python train.py --head_dim=32 --positions="rope" --bias="all" --init_std_o=0.0 --optimizer="muon_variant" --decay_shape="linear" --batch_tokens=32768
Each number is 50 + 15 x the weight over its row's rms, rounded and kept within 0 to 99. Layers, rows and columns count from 0. The size before them is the row's rms in percent of the matrix's.

# q: layer 8 attention query, 64x128, rms 0.18, rows 0-31, columns 64-127
# k: layer 8 attention key, 64x128, rms 0.178, rows 0-31, columns 64-127
# v: layer 8 attention value, 64x128, rms 0.177, rows 0-20, columns 64-127
# o: layer 8 attention output (transposed), 64x128, rms 0.156, rows 0-19, columns 64-127
q0 043:56 48 63 60 67 49 63 52 45 23 52 41 55 51 60 60 69 60 58 47 85 42 11 62 60 78 60 31 58 53 78 68 51 66 62 46 43 44 77 42 66 34 44 59 15 30 25 74 39 78 72 29 37 81 38 43 17 66 31 32 43 51 40 66
k0 078:62 54 34 86 55 41 62 42 51 60 30 78 65 40 61 48 57 47 33 30 65 20 70 39 68 41 42 58 50 39 66 70 46 59 21 46 47 54 34 55 43 45 45 44 57 54 77 53 34 46 40 34 43 52 50 48 40 56 66 49 38 47 53 34
q1 079:25 49 46 28 60 62 44 57 51 49 43 47 72 51 50 45 74 58 71 80 39 66 60 67 55 56 62 67 59 60 54 57 52 54 35 56 37 33 13 49 32 61 35 52 38 58 41 61 78 52 37 59 35 36 34 52 67 50 39 23 79 55 60 72
k1 085:41 68 47 10 53 53 32 37 50 42 36 32 65 81 37 58 34 65 80 79 29 56 26 75 65 38 42 29 74 51 41 53 44 51 40 63 63 52 42 46 44 34 41 57 42 48 69 48 40 18 61 75 51 35 56 55 61 55 79 58 52 70 52 66
q2 112:61 39 34 72 39 54 51 58 51 47 43 49 24 25 44 49 31 59 17 47 51 29 47 43 51 54 54 49 49 37 63 52 34 42 48 36 67 52 69 46 54 35 42 69 62 22 69 46 36 49 74 61 55 63 76 48 50 53 67 57 37 29 35 30
k2 117:38 44 54 62 61 64 74 64 60 60 30 59 47 46 70 53 69 46 33 53 73 46 50 61 32 64 60 40 44 56 37 72 60 37 55 35 62 22 64 49 47 41 54 47 28 39 55 48 38 35 54 59 56 47 92 37 51 73 41 59 47 30 38 59
q3 097:59 35 62 37 66 78 77 51 37 71 51 55 51 39 33 51 79 36 65 73 53 55 63 66 43 72 69 47 60 33 51 37 62 20 52 74 26 56 39 42 16 48 53 57 28 60 36 55 65 71 40 62 59 51 56 44 58 39 32 36 43 48 61 19
k3 112:48 30 57 44 66 66 25 33 50 54 42 39 56 38 10 69 38 78 79 55 59 63 40 61 55 27 55 37 99 54 65 60 46 42 57 71 50 48 42 50 37 61 65 53 53 44 65 34 56 30 25 64 74 54 30 64 67 57 49 40 43 42 48 55
q4 115:27 53 45 13 43 64 61 45 32 48 45 48 59 40 38 52 64 68 61 78 31 71 58 67 28 50 49 67 43 51 57 39 43 37 56 51 23 42 33 47 44 54 68 52 47 61 56 62 71 41 36 59 50 43 43 56 70 41 38 58 95 56 61 54
k4 064:60 35 46 28 44 39 25 53 82 47 59 16 24 54 38 55 48 49 56 28 59 62 10 62 56 55 69 44 60 37 54 40 22 19 73 37 54 59 60 37 41 56 64 56 71 28 51 52 47 51 44 73 71 48 45 63 21 50 59 67 36 25 43 44
q5 097:82 34 70 59 47 36 54 28 62 68 63 61 22 46 49 67 37 33 51 09 59 30 42 40 46 43 45 39 59 41 34 40 56 51 71 53 56 71 74 68 65 49 60 41 59 51 51 50 20 48 46 40 69 66 66 40 27 46 56 84 16 39 51 32
k5 121:33 42 56 78 48 37 66 73 34 43 49 63 47 44 61 41 62 53 47 30 51 50 70 37 25 64 36 87 33 24 41 29 85 59 52 17 41 25 69 68 73 70 43 44 62 44 67 60 49 64 49 26 54 55 59 26 58 58 43 61 56 36 62 43
q6 069:45 56 56 49 64 40 37 45 36 36 54 71 61 55 66 44 38 41 40 48 57 70 39 51 66 46 22 22 28 73 48 49 45 67 68 54 47 60 60 71 58 27 55 24 54 74 49 49 73 43 65 54 35 21 37 75 34 26 41 48 61 62 51 64
k6 113:45 61 53 35 63 58 28 16 38 43 42 43 62 78 16 53 43 42 40 52 67 59 39 49 62 48 58 03 60 66 61 28 32 26 81 95 59 70 57 44 52 47 38 61 60 53 35 46 54 54 44 74 47 49 33 65 36 19 29 48 50 62 49 45
q7 115:33 77 64 38 55 51 49 68 51 31 53 36 68 64 44 78 62 51 71 58 49 62 87 74 54 48 61 65 39 55 41 53 50 29 46 59 26 25 61 37 45 29 55 49 43 59 29 53 72 56 57 56 50 42 26 40 80 51 50 43 59 58 50 70
k7 137:40 47 47 78 51 46 82 73 52 61 35 70 43 43 70 46 62 33 33 36 63 28 55 23 40 60 44 71 21 43 36 47 61 59 58 38 42 29 73 43 63 40 56 38 36 60 47 52 31 61 68 39 47 71 87 43 61 51 45 57 52 27 52 38
q8 100:96 45 60 93 32 30 27 57 70 54 31 76 39 42 46 38 57 34 55 53 45 46 48 64 42 47 37 42 39 56 42 13 38 53 46 63 48 56 55 37 46 56 51 39 75 42 63 58 30 48 67 61 45 80 36 59 46 73 59 61 54 44 60 53
k8 097:40 74 51 46 56 57 17 60 42 44 67 49 50 71 52 78 47 59 47 54 25 56 45 53 59 42 36 60 68 64 51 38 37 65 66 56 32 29 45 38 29 52 38 53 55 47 62 44 48 57 43 55 52 38 47 63 84 49 72 75 64 46 41 57
q9 101:36 41 37 57 50 55 31 68 67 43 41 52 26 59 49 49 34 39 74 26 73 40 44 54 79 26 57 55 39 43 50 50 64 33 41 45 37 60 82 52 78 45 46 64 35 57 66 67 72 31 66 86 67 34 40 78 61 48 74 60 30 75 41 48
k9 091:61 56 61 42 62 32 64 52 34 53 56 48 46 60 45 41 60 33 48 73 29 75 52 74 21 36 44 61 52 32 36 70 38 70 57 48 53 57 59 14 52 04 64 32 65 39 50 48 38 39 46 63 23 56 49 41 45 47 44 46 53 61 54 51
q10 088:59 56 75 46 53 82 47 57 58 72 34 51 37 63 62 66 19 49 73 47 63 20 54 50 36 66 34 51 36 50 49 39 70 65 54 51 40 51 36 33 33 36 46 52 64 69 51 66 11 71 48 50 23 59 53 66 62 57 48 54 55 45 17 51
k10 089:54 60 38 64 59 47 46 57 45 57 55 41 50 30 62 63 34 39 22 34 59 63 47 38 31 84 46 88 29 48 33 31 52 48 71 41 61 72 60 62 50 45 62 51 65 45 36 15 43 33 45 35 40 48 63 40 66 51 48 63 77 38 48 40
q11 099:44 84 31 38 49 31 54 82 55 63 70 46 51 40 41 33 35 43 27 74 46 42 35 51 76 66 46 59 45 60 27 73 40 57 84 43 37 50 36 40 45 13 59 65 81 57 71 30 55 66 17 79 53 58 50 40 59 55 60 49 37 39 59 69
k11 093:43 37 58 35 30 74 83 32 61 44 39 34 46 46 45 39 71 76 55 55 60 33 63 56 48 61 37 53 71 49 63 18 71 61 42 63 60 48 35 48 63 53 63 51 37 74 33 66 22 52 39 66 66 56 54 62 44 80 68 48 39 65 44 42
q12 100:40 59 44 28 47 69 34 59 28 62 53 41 58 64 44 51 61 80 55 43 46 34 52 44 81 46 50 49 57 30 59 82 54 27 45 40 27 84 61 67 49 59 38 36 95 32 45 33 55 51 48 63 50 68 59 26 51 60 56 55 42 38 71 48
k12 093:50 67 52 18 61 38 40 67 82 66 08 60 61 36 45 41 32 54 57 52 50 35 61 27 49 66 54 50 75 35 36 44 51 60 63 44 37 71 67 35 58 29 64 60 78 66 34 51 34 29 53 61 34 40 39 70 72 63 41 41 51 28 57 52
q13 106:62 55 67 45 48 42 37 52 99 55 51 62 39 35 61 33 41 65 47 25 64 44 37 43 38 43 45 56 83 23 55 71 48 49 47 30 27 50 56 54 29 41 54 62 24 46 68 46 59 39 26 53 38 62 65 46 34 36 44 42 23 58 34 82
k13 096:61 32 77 39 52 83 37 36 44 55 53 51 43 37 43 44 29 68 60 73 33 52 37 61 54 52 65 71 42 57 19 52 49 40 57 41 26 26 43 76 50 31 44 65 60 48 60 68 53 37 39 49 37 57 75 49 23 41 26 40 42 44 33 54
q14 107:43 52 40 49 39 55 65 57 54 38 59 69 58 35 62 28 59 83 45 50 38 72 57 38 42 46 55 35 45 22 31 32 59 34 64 78 32 61 82 29 58 39 73 54 57 59 31 51 73 53 61 47 31 72 47 42 46 76 48 43 49 30 63 43
k14 098:40 71 47 60 36 48 34 72 57 27 30 40 24 66 55 43 55 56 38 39 45 29 63 47 45 45 24 62 43 48 54 87 42 52 63 46 45 54 60 54 48 68 60 63 39 45 81 64 78 63 51 54 34 75 67 27 01 57 47 61 32 19 29 53
q15 100:35 22 54 34 69 47 39 59 68 38 46 69 50 50 31 57 36 51 36 47 21 19 54 49 71 47 70 56 58 41 61 32 57 49 47 21 35 43 60 65 37 50 60 04 53 30 70 42 70 78 47 25 50 61 33 60 30 53 51 72 40 65 55 61
k15 094:43 49 71 27 41 49 49 73 54 26 49 30 87 51 35 63 41 48 30 40 42 66 32 55 57 55 62 33 44 63 27 36 61 73 92 54 42 61 38 67 70 42 49 22 37 60 57 62 71 38 65 61 64 66 45 58 67 54 38 58 67 28 45 52
q16 107:64 70 35 38 68 52 35 55 56 62 41 35 19 26 69 20 57 58 69 48 30 37 45 83 28 44 70 63 32 40 37 66 55 26 52 33 48 44 28 59 52 74 69 38 41 83 20 42 41 72 41 75 55 42 39 45 20 52 59 49 62 44 65 69
k16 108:67 37 68 41 63 42 58 58 80 31 68 62 54 22 52 42 51 28 36 18 63 36 49 58 44 31 34 69 61 72 40 51 51 71 42 47 45 23 69 54 51 30 13 73 40 52 57 77 43 43 40 51 28 25 50 42 50 78 65 64 61 56 55 66
q17 095:30 14 33 66 52 43 68 26 50 62 49 27 43 45 27 44 46 45 52 33 21 68 64 43 44 34 56 61 46 55 37 69 44 69 61 27 66 64 41 64 48 73 71 97 62 51 59 66 26 55 55 38 27 67 54 58 45 73 51 35 46 73 51 40
k17 086:70 61 62 54 33 51 49 63 42 48 71 53 36 38 00 26 62 70 30 52 39 57 34 58 50 58 41 25 73 75 53 49 41 14 51 64 47 73 42 58 45 67 27 71 53 57 55 33 54 66 35 45 27 55 57 44 53 87 72 27 59 41 57 49
q18 094:59 20 61 42 58 34 44 39 42 61 47 60 40 59 37 42 48 30 42 60 54 55 69 54 56 66 47 39 38 49 42 55 55 97 64 57 66 41 31 60 45 57 51 57 60 75 67 58 65 59 43 54 29 83 52 54 27 29 34 64 29 54 53 55
k18 090:56 24 44 63 32 47 48 51 32 70 48 57 64 71 36 50 50 75 34 49 46 56 41 51 61 77 43 72 62 70 57 46 64 51 59 31 22 47 63 56 43 70 38 52 60 56 59 74 61 41 53 51 31 39 43 46 27 21 33 52 40 52 44 30
q19 100:57 60 57 41 52 71 54 57 37 50 30 34 56 37 49 54 54 49 63 60 52 45 48 45 37 35 72 48 50 23 53 53 66 56 89 72 28 58 60 50 38 43 53 88 20 42 53 64 64 47 35 33 69 50 43 65 64 50 45 07 62 45 58 58
k19 094:27 67 60 66 48 39 54 35 50 54 40 49 40 52 68 49 48 50 47 43 55 63 46 64 29 64 41 15 34 20 32 38 64 47 54 31 63 49 60 79 49 44 44 37 37 36 54 31 22 41 39 53 44 52 69 30 38 71 53 61 30 47 43 51
q20 100:67 49 50 26 55 52 58 64 30 89 45 52 40 70 37 36 26 58 60 57 46 63 52 39 44 50 86 77 25 44 48 68 63 57 49 45 68 45 53 41 42 34 39 16 61 68 42 65 55 53 60 21 71 46 50 54 48 28 17 68 46 61 56 46
k20 089:54 55 58 56 54 49 64 37 40 39 34 47 66 46 49 33 28 43 58 26 56 52 85 43 62 88 49 53 50 40 57 83 43 24 55 23 53 27 38 23 47 50 38 23 38 49 54 60 74 49 42 42 83 68 70 42 69 49 47 65 47 43 53 51
q21 101:52 29 64 39 47 53 57 25 48 37 73 43 42 53 34 43 53 59 46 26 65 30 23 53 57 29 58 57 51 60 52 43 94 57 38 56 75 20 40 43 79 49 47 58 22 18 66 67 43 49 52 40 62 54 72 51 56 37 73 62 55 63 47 50
k21 093:65 49 46 47 60 33 46 66 48 52 49 58 29 77 27 44 40 40 35 15 58 59 39 54 54 34 31 22 57 54 59 64 59 17 31 37 16 75 65 45 70 40 39 47 49 47 62 49 57 58 52 72 35 46 54 65 49 38 60 56 66 65 70 70
q22 092:51 53 63 57 38 72 63 56 43 25 46 49 25 58 47 44 55 75 96 80 43 26 59 54 56 79 68 27 28 62 74 29 56 59 17 51 49 30 25 53 33 62 68 47 69 70 48 52 52 45 31 52 48 18 65 63 40 34 60 50 52 67 60 51
k22 086:50 25 56 69 60 26 61 31 74 43 52 40 75 53 55 65 42 41 47 43 83 55 66 75 43 70 42 57 59 55 54 41 74 33 52 57 68 33 40 80 47 46 74 25 33 26 23 34 46 53 49 41 49 38 55 61 49 33 52 37 65 55 52 52
q23 099:36 39 63 49 59 52 34 73 65 29 34 58 26 50 54 47 52 65 63 46 46 34 37 28 74 57 66 80 52 38 44 41 45 61 24 31 73 38 53 40 33 58 40 57 59 52 52 68 36 47 60 54 53 48 56 31 37 67 70 57 32 45 51 36
k23 102:59 36 42 38 46 41 48 38 48 40 38 21 32 64 30 65 33 50 78 45 20 46 00 35 58 56 39 48 61 63 53 72 77 44 52 64 64 59 58 54 45 33 60 57 55 46 54 44 62 57 43 61 31 45 33 88 55 59 52 60 62 62 72 42
q24 089:58 46 42 66 38 62 45 77 48 72 21 48 45 60 41 41 40 52 48 35 71 42 54 40 35 15 15 52 56 47 49 58 60 36 80 42 28 41 74 42 28 54 44 76 79 52 55 34 64 63 48 48 52 25 51 74 54 54 47 58 52 50 43 77
k24 095:35 61 49 47 38 59 37 37 45 40 75 61 43 47 31 68 33 54 70 57 35 72 50 46 45 33 35 44 64 26 39 51 33 41 47 74 28 70 54 56 49 31 19 50 46 42 31 64 52 45 57 65 55 74 33 54 80 38 42 29 58 51 36 55
q25 099:34 56 58 69 22 40 60 48 89 52 46 59 10 58 36 66 65 54 32 58 71 64 52 57 44 34 38 43 39 34 44 38 51 50 35 54 56 43 34 54 95 46 73 49 49 62 20 33 35 80 65 44 64 63 31 56 23 59 40 31 38 66 40 46
k25 096:66 28 22 31 46 56 43 38 44 51 63 41 41 60 26 66 05 40 60 64 63 57 40 64 57 39 50 21 69 27 31 24 34 40 67 79 61 42 68 46 50 51 58 59 35 45 43 43 61 18 52 58 47 32 63 95 33 53 71 52 64 62 52 70
q26 101:78 28 38 34 50 70 55 50 78 77 66 57 45 29 43 33 52 58 60 31 44 52 78 53 44 58 23 17 20 47 40 17 43 64 52 76 36 54 53 65 27 45 58 57 61 56 60 37 38 88 71 57 47 65 59 48 56 45 62 63 21 28 35 39
k26 099:43 46 52 41 37 37 06 38 35 49 11 37 59 33 35 48 64 52 51 49 52 53 74 59 20 68 39 62 39 63 36 48 29 51 50 54 44 23 42 62 53 69 51 68 46 69 62 72 66 59 25 72 42 83 42 53 57 73 49 62 62 65 63 41
q27 090:26 66 65 34 73 25 47 57 46 56 51 62 45 50 56 59 38 80 37 17 57 42 22 33 32 52 51 36 70 69 47 76 42 58 64 49 70 33 41 64 45 59 35 59 60 64 55 65 36 57 73 55 57 58 48 33 62 72 24 35 56 42 52 46
k27 088:55 42 59 64 35 63 63 63 43 25 52 35 40 29 37 56 56 61 34 62 32 85 65 72 48 61 28 64 46 45 28 70 55 44 46 55 23 66 79 48 57 26 40 66 59 23 40 54 32 37 62 39 76 49 64 39 44 73 44 56 46 54 44 32
q28 092:62 37 66 20 82 61 59 61 48 60 45 54 33 52 44 68 76 50 65 35 39 42 72 50 21 44 70 63 34 48 28 46 29 64 68 43 57 72 52 54 61 36 60 63 77 57 49 28 77 25 19 46 57 30 63 17 61 25 36 59 69 29 19 59
k28 094:57 23 82 49 63 47 35 44 51 54 57 69 49 47 24 19 55 33 70 62 31 44 49 54 76 53 49 51 49 47 31 50 31 41 29 73 57 58 65 42 64 31 74 49 38 68 17 32 55 59 59 50 67 77 62 37 42 61 65 30 38 37 62 48
q29 105:52 26 46 50 41 45 37 61 50 72 38 65 48 59 44 46 56 46 42 35 60 53 64 74 41 65 51 67 39 56 86 26 51 65 54 41 62 45 54 29 46 30 45 76 44 43 44 93 61 49 46 38 69 64 71 61 31 64 62 34 47 54 46 48
k29 099:64 51 52 28 50 50 51 39 61 64 39 23 58 25 31 56 47 40 60 34 37 29 48 44 44 65 26 82 42 78 82 39 44 21 53 41 59 61 49 16 50 53 64 37 26 52 52 73 36 51 45 34 44 76 54 70 50 50 56 34 37 68 66 47
q30 094:54 15 47 68 36 55 47 64 33 61 65 61 43 65 32 29 53 45 37 38 70 33 68 57 26 22 07 38 84 29 49 59 48 54 47 52 50 43 30 46 66 41 43 66 58 43 71 31 60 15 82 36 57 55 26 48 55 91 49 66 57 56 53 58
k30 090:32 65 60 33 71 61 45 52 45 57 78 63 12 52 43 59 29 56 47 46 41 56 42 59 50 56 36 49 56 16 72 44 56 58 38 51 42 34 37 28 68 56 13 37 43 73 47 70 49 49 62 58 51 66 49 66 52 53 53 61 66 49 27 69
q31 100:44 52 50 64 53 29 75 56 58 63 64 47 41 45 44 47 33 51 71 22 43 49 25 30 61 55 17 53 38 36 46 59 40 20 40 63 67 51 38 44 76 51 53 45 74 45 43 43 44 41 21 29 70 74 93 37 52 50 68 65 51 56 63 50
k31 092:37 62 27 36 67 49 40 55 52 52 57 27 31 29 43 51 27 60 65 64 64 71 52 54 60 34 49 58 66 74 56 21 55 70 61 65 47 61 78 33 33 69 65 79 47 52 53 21 36 51 37 62 65 45 30 26 59 25 37 56 55 52 45 27
v0 106:54 48 57 55 44 31 35 38 78 76 55 36 55 33 28 64 69 61 43 65 47 36 20 28 41 71 55 48 60 66 37 49 62 30 81 45 49 18 50 71 39 57 56 19 65 50 54 57 34 69 54 62 48 58 64 55 78 39 51 43 46 71 20 49
o0 109:43 29 75 23 92 78 21 67 31 18 58 69 51 39 50 58 42 68 67 29 15 37 41 51 66 39 44 54 55 51 40 43 49 43 40 66 55 44 50 38 52 55 46 26 57 24 64 71 56 43 40 34 45 27 26 59 42 67 45 64 73 59 24 46
v1 094:68 50 56 38 58 32 26 34 28 64 30 47 48 29 44 36 69 45 71 54 67 76 34 49 57 57 60 49 42 72 73 66 65 25 19 46 50 36 48 38 53 66 48 74 49 80 48 50 36 61 31 40 28 57 58 73 49 58 72 69 46 34 38 05
o1 100:66 70 54 70 52 70 35 63 50 36 42 49 68 36 52 42 43 23 74 45 39 56 37 61 51 38 81 08 39 57 58 39 42 20 47 43 46 60 29 47 63 43 79 69 58 35 63 61 41 58 77 37 52 39 28 31 43 45 20 40 55 05 57 64
v2 085:29 40 66 45 53 42 56 30 61 51 33 51 40 84 65 54 37 58 68 72 51 55 11 52 57 68 29 29 45 70 35 66 68 32 31 20 39 68 60 44 45 64 58 79 45 60 38 56 33 78 35 25 48 41 52 54 49 58 52 47 44 55 09 37
o2 095:56 44 37 51 87 38 67 65 57 62 31 60 57 60 55 61 53 39 64 24 34 33 53 62 55 61 82 33 47 42 38 36 57 11 75 75 49 60 28 51 72 65 79 37 88 56 73 53 60 31 53 59 56 54 37 32 28 51 51 64 48 42 40 36
v3 094:65 35 62 31 48 54 67 60 72 34 56 46 34 44 30 32 43 38 34 73 60 78 31 63 64 38 70 41 24 75 77 40 65 49 46 65 43 37 52 39 18 39 47 85 34 35 39 32 35 55 50 36 49 53 50 55 50 46 46 62 39 59 57 68
o3 099:33 37 30 44 52 47 46 80 72 27 28 46 62 61 36 52 75 58 23 57 44 53 43 66 32 56 47 55 29 33 41 76 47 21 58 51 46 44 43 41 41 40 87 50 29 72 86 54 34 41 65 41 69 69 36 42 54 52 68 30 90 50 49 42
v4 104:49 37 86 58 45 68 49 70 30 39 49 47 38 51 46 48 34 42 74 37 52 77 32 61 66 40 39 72 72 51 66 52 65 48 43 49 71 44 32 38 75 45 20 44 57 36 14 35 30 59 50 60 33 39 61 43 33 57 67 69 35 46 66 61
o4 108:54 45 42 56 16 42 74 63 46 43 99 51 38 38 23 36 25 17 58 52 49 67 55 55 54 35 51 61 46 51 29 62 52 57 42 43 45 30 41 41 42 56 48 62 56 48 73 49 66 65 77 66 31 49 68 18 64 52 63 79 83 62 47 24
v5 100:36 61 36 36 38 43 59 51 41 47 54 39 47 43 59 60 36 50 33 67 44 29 57 42 80 54 17 88 44 52 52 36 54 68 68 64 39 55 52 30 56 43 54 42 28 70 62 37 44 13 30 55 39 80 44 60 43 45 41 59 76 39 48 37
o5 104:72 58 42 81 34 66 61 35 45 36 34 72 47 62 44 69 48 51 66 44 55 48 47 36 53 62 11 29 57 47 76 70 44 49 48 32 56 29 73 28 48 70 54 65 50 58 42 46 24 84 69 42 57 61 45 78 48 70 57 26 32 48 36 41
v6 096:50 51 40 63 50 51 74 26 54 48 37 52 26 49 34 49 60 51 73 40 58 55 19 47 56 56 74 37 62 60 34 36 41 18 52 33 46 66 45 62 50 42 27 49 52 53 73 85 31 37 23 47 46 39 35 52 53 57 55 55 40 65 30 60
o6 105:56 56 52 42 53 71 58 42 36 60 86 57 70 56 78 51 62 32 67 56 50 49 30 42 69 54 57 53 79 21 41 65 33 31 56 82 20 70 17 58 72 21 53 33 56 52 49 48 49 36 14 52 46 72 64 33 46 55 46 48 70 30 60 43
v7 109:39 67 52 44 78 68 65 71 52 49 54 63 69 43 68 46 49 41 48 32 72 30 45 59 45 12 55 75 58 49 66 63 76 76 51 62 76 22 57 52 39 46 56 65 48 33 34 71 52 66 80 36 38 34 27 58 14 50 40 56 28 50 52 40
o7 121:53 79 73 40 40 40 53 23 53 47 75 29 45 33 54 47 45 31 29 53 34 56 45 54 34 20 40 46 43 55 59 33 30 63 69 39 76 51 40 26 43 59 78 39 52 59 34 72 49 59 40 39 54 49 41 49 78 48 49 75 86 58 26 61
v8 113:30 30 48 59 23 31 60 61 53 51 60 58 58 45 53 41 48 75 76 60 47 56 56 57 53 29 65 53 50 50 51 46 54 52 55 62 49 52 52 87 34 53 46 35 60 54 46 47 71 35 38 50 25 39 54 30 49 44 29 17 19 52 69 65
o8 120:38 45 45 53 53 39 65 82 62 27 72 27 20 75 40 40 37 39 25 49 53 38 31 75 36 60 51 54 63 39 51 53 63 67 41 51 34 59 63 50 57 40 30 38 46 45 55 58 71 67 46 37 08 50 39 45 45 52 68 45 81 71 67 55
v9 096:50 54 57 31 65 40 43 33 70 47 55 28 50 58 53 62 40 67 57 34 34 32 41 71 44 70 56 57 27 45 32 49 67 18 41 63 50 58 20 52 39 62 80 53 44 63 56 28 52 57 81 52 58 35 60 74 28 56 60 58 52 21 35 37
o9 106:47 59 56 63 66 21 51 23 52 30 58 58 68 30 62 41 23 62 42 28 58 66 46 53 52 53 64 43 40 36 29 23 58 26 65 50 42 32 70 65 56 81 47 65 48 81 46 57 53 43 84 64 70 53 34 54 45 58 68 27 47 39 41 51
v10 118:46 43 56 70 50 38 24 21 27 53 41 41 83 39 40 29 78 67 49 54 65 86 35 64 33 44 47 52 35 49 86 67 45 37 46 28 22 67 34 42 60 66 34 62 40 36 35 53 48 77 35 40 49 36 59 49 54 56 58 45 42 51 53 74
o10 122:38 45 27 28 49 42 84 76 29 46 67 39 89 41 48 46 60 38 48 38 57 51 41 63 54 60 83 41 62 51 22 28 64 46 38 47 39 76 35 43 44 25 53 51 54 39 53 41 86 54 50 74 73 50 53 17 51 35 28 62 41 40 61 39
v11 087:35 54 61 38 83 24 62 62 48 28 40 55 50 50 32 70 41 71 36 28 69 31 57 53 22 81 70 68 76 65 67 58 50 15 55 36 28 50 30 40 44 57 34 56 49 63 65 40 59 42 66 63 44 51 06 56 73 54 52 51 57 74 36 49
o11 096:69 78 53 38 65 57 50 52 19 38 76 58 69 37 49 46 36 33 64 53 32 63 41 18 36 55 49 43 37 27 69 48 56 33 39 53 38 56 23 47 42 44 33 50 65 51 39 44 53 35 72 59 64 48 54 58 26 57 12 69 62 68 56 37
v12 102:53 58 59 62 46 81 53 42 54 37 49 55 39 70 26 56 44 26 21 36 42 50 44 51 57 80 67 71 66 43 46 33 47 68 44 46 31 69 30 38 27 69 73 16 57 40 34 48 71 50 66 48 75 62 63 46 39 47 58 49 40 49 45 65
o12 101:22 45 72 60 88 37 68 58 49 44 64 48 68 38 70 75 50 67 57 66 32 52 46 57 47 36 47 61 47 42 34 47 53 78 57 21 33 47 52 47 47 18 49 26 39 62 40 59 68 38 43 47 57 44 85 41 29 26 70 57 29 61 30 50
v13 104:61 48 35 66 59 52 47 73 62 30 57 53 72 36 42 62 39 37 55 53 43 54 42 37 54 41 29 69 56 58 41 65 54 57 18 54 42 74 31 44 59 59 43 23 39 68 43 58 41 57 23 38 33 47 46 66 73 61 48 39 78 34 69 42
o13 111:78 38 47 51 57 78 52 59 47 55 58 47 51 29 52 48 63 31 38 55 68 25 25 57 54 64 27 63 70 38 46 67 55 65 33 49 71 35 53 55 21 12 56 75 61 61 56 38 66 61 46 66 56 46 45 53 27 66 10 76 35 36 54 59
v14 102:44 66 63 64 82 51 48 60 62 33 33 48 08 44 58 53 48 47 63 72 47 47 13 60 44 53 43 42 51 47 56 36 67 77 34 48 58 34 59 87 29 62 52 51 66 21 42 52 47 49 70 63 59 40 56 52 47 56 49 47 16 44 82 79
o14 104:40 51 69 20 69 47 60 47 39 40 53 68 25 31 38 69 48 62 27 72 36 60 56 59 53 44 68 45 38 38 35 78 45 61 45 70 66 44 34 68 65 41 55 49 49 55 45 68 54 29 33 41 24 63 50 38 68 79 53 58 83 51 47 69
v15 100:48 67 40 62 61 48 64 53 63 79 40 64 15 49 51 73 24 16 34 33 54 14 35 71 66 54 35 78 28 56 59 31 41 40 95 68 62 75 41 47 43 46 31 71 52 48 54 61 47 30 42 31 74 31 43 52 55 59 51 38 52 48 44 57
o15 105:46 73 33 59 46 52 30 32 31 80 83 66 49 54 85 59 36 37 46 44 65 39 42 60 42 39 32 47 53 56 85 80 35 57 28 26 52 33 43 70 64 42 42 28 38 66 35 36 49 28 69 43 75 74 75 51 60 62 76 52 69 69 24 42
v16 104:63 60 54 54 33 52 25 71 18 41 38 67 49 52 29 58 45 29 48 62 53 67 71 58 70 47 33 47 60 43 48 44 49 49 60 40 57 55 60 51 63 23 34 25 39 53 46 44 29 43 55 50 61 48 34 14 37 39 21 40 40 56 70 43
o16 110:84 30 75 46 28 59 54 44 66 57 58 49 44 64 36 51 74 39 41 56 29 43 47 56 39 41 27 44 35 47 59 55 44 47 45 57 40 34 82 74 62 45 50 74 37 65 18 60 34 48 29 53 38 65 41 41 40 68 58 59 25 40 70 67
v17 102:37 75 27 52 64 69 76 44 67 59 31 34 20 31 65 42 43 29 67 52 47 31 50 41 65 82 59 73 51 59 58 61 61 66 37 53 48 57 58 37 75 59 55 49 64 71 54 25 57 34 45 27 63 48 67 42 43 63 47 56 62 43 71 42
o17 104:63 56 54 75 49 62 51 39 42 59 41 56 80 60 36 34 28 41 53 83 92 37 70 55 51 53 32 34 37 59 69 88 39 67 49 42 26 31 58 86 35 46 27 77 60 61 62 56 34 43 76 50 41 41 64 47 52 60 56 43 62 55 48 65
v18 106:70 46 41 46 80 25 33 70 44 48 56 38 47 60 31 31 36 44 70 67 56 58 70 60 45 32 55 43 51 84 52 61 63 61 46 40 59 68 61 42 21 60 39 72 76 75 41 62 52 37 55 53 17 70 48 56 61 44 50 51 76 42 47 85
o18 116:88 25 36 58 49 51 56 61 88 49 33 32 31 45 50 40 54 68 67 52 19 67 34 56 52 27 15 49 70 49 36 61 44 54 46 50 51 51 50 36 72 71 36 81 45 43 48 46 51 46 67 23 38 71 28 49 37 31 19 26 45 38 35 58
v19 104:39 54 82 60 51 31 57 60 43 32 70 30 32 55 47 21 49 51 70 35 66 67 31 45 39 67 54 52 68 49 44 77 48 78 53 53 55 39 44 55 60 46 37 60 45 35 39 36 53 35 37 70 58 55 50 54 38 27 68 39 54 70 23 63
o19 109:42 37 57 45 38 61 99 49 52 45 66 64 48 59 64 70 76 41 68 68 52 52 42 46 51 56 54 56 08 29 52 66 48 64 65 64 53 50 32 42 39 48 51 80 35 35 59 44 58 41 39 63 31 60 50 34 40 57 62 66 77 42 62 27
v20 096:41 59 60 56 17 36 53 48 62 33 58 62 20 47 73 50 55 49 35 41 40 55 58 65 35 23 65 50 71 53 57 69 51 25 47 29 63 62 50 52 54 17 57 43 38 46 59 53 60 83 57 48 59 45 20 34 40 45 33 62 62 23 48 36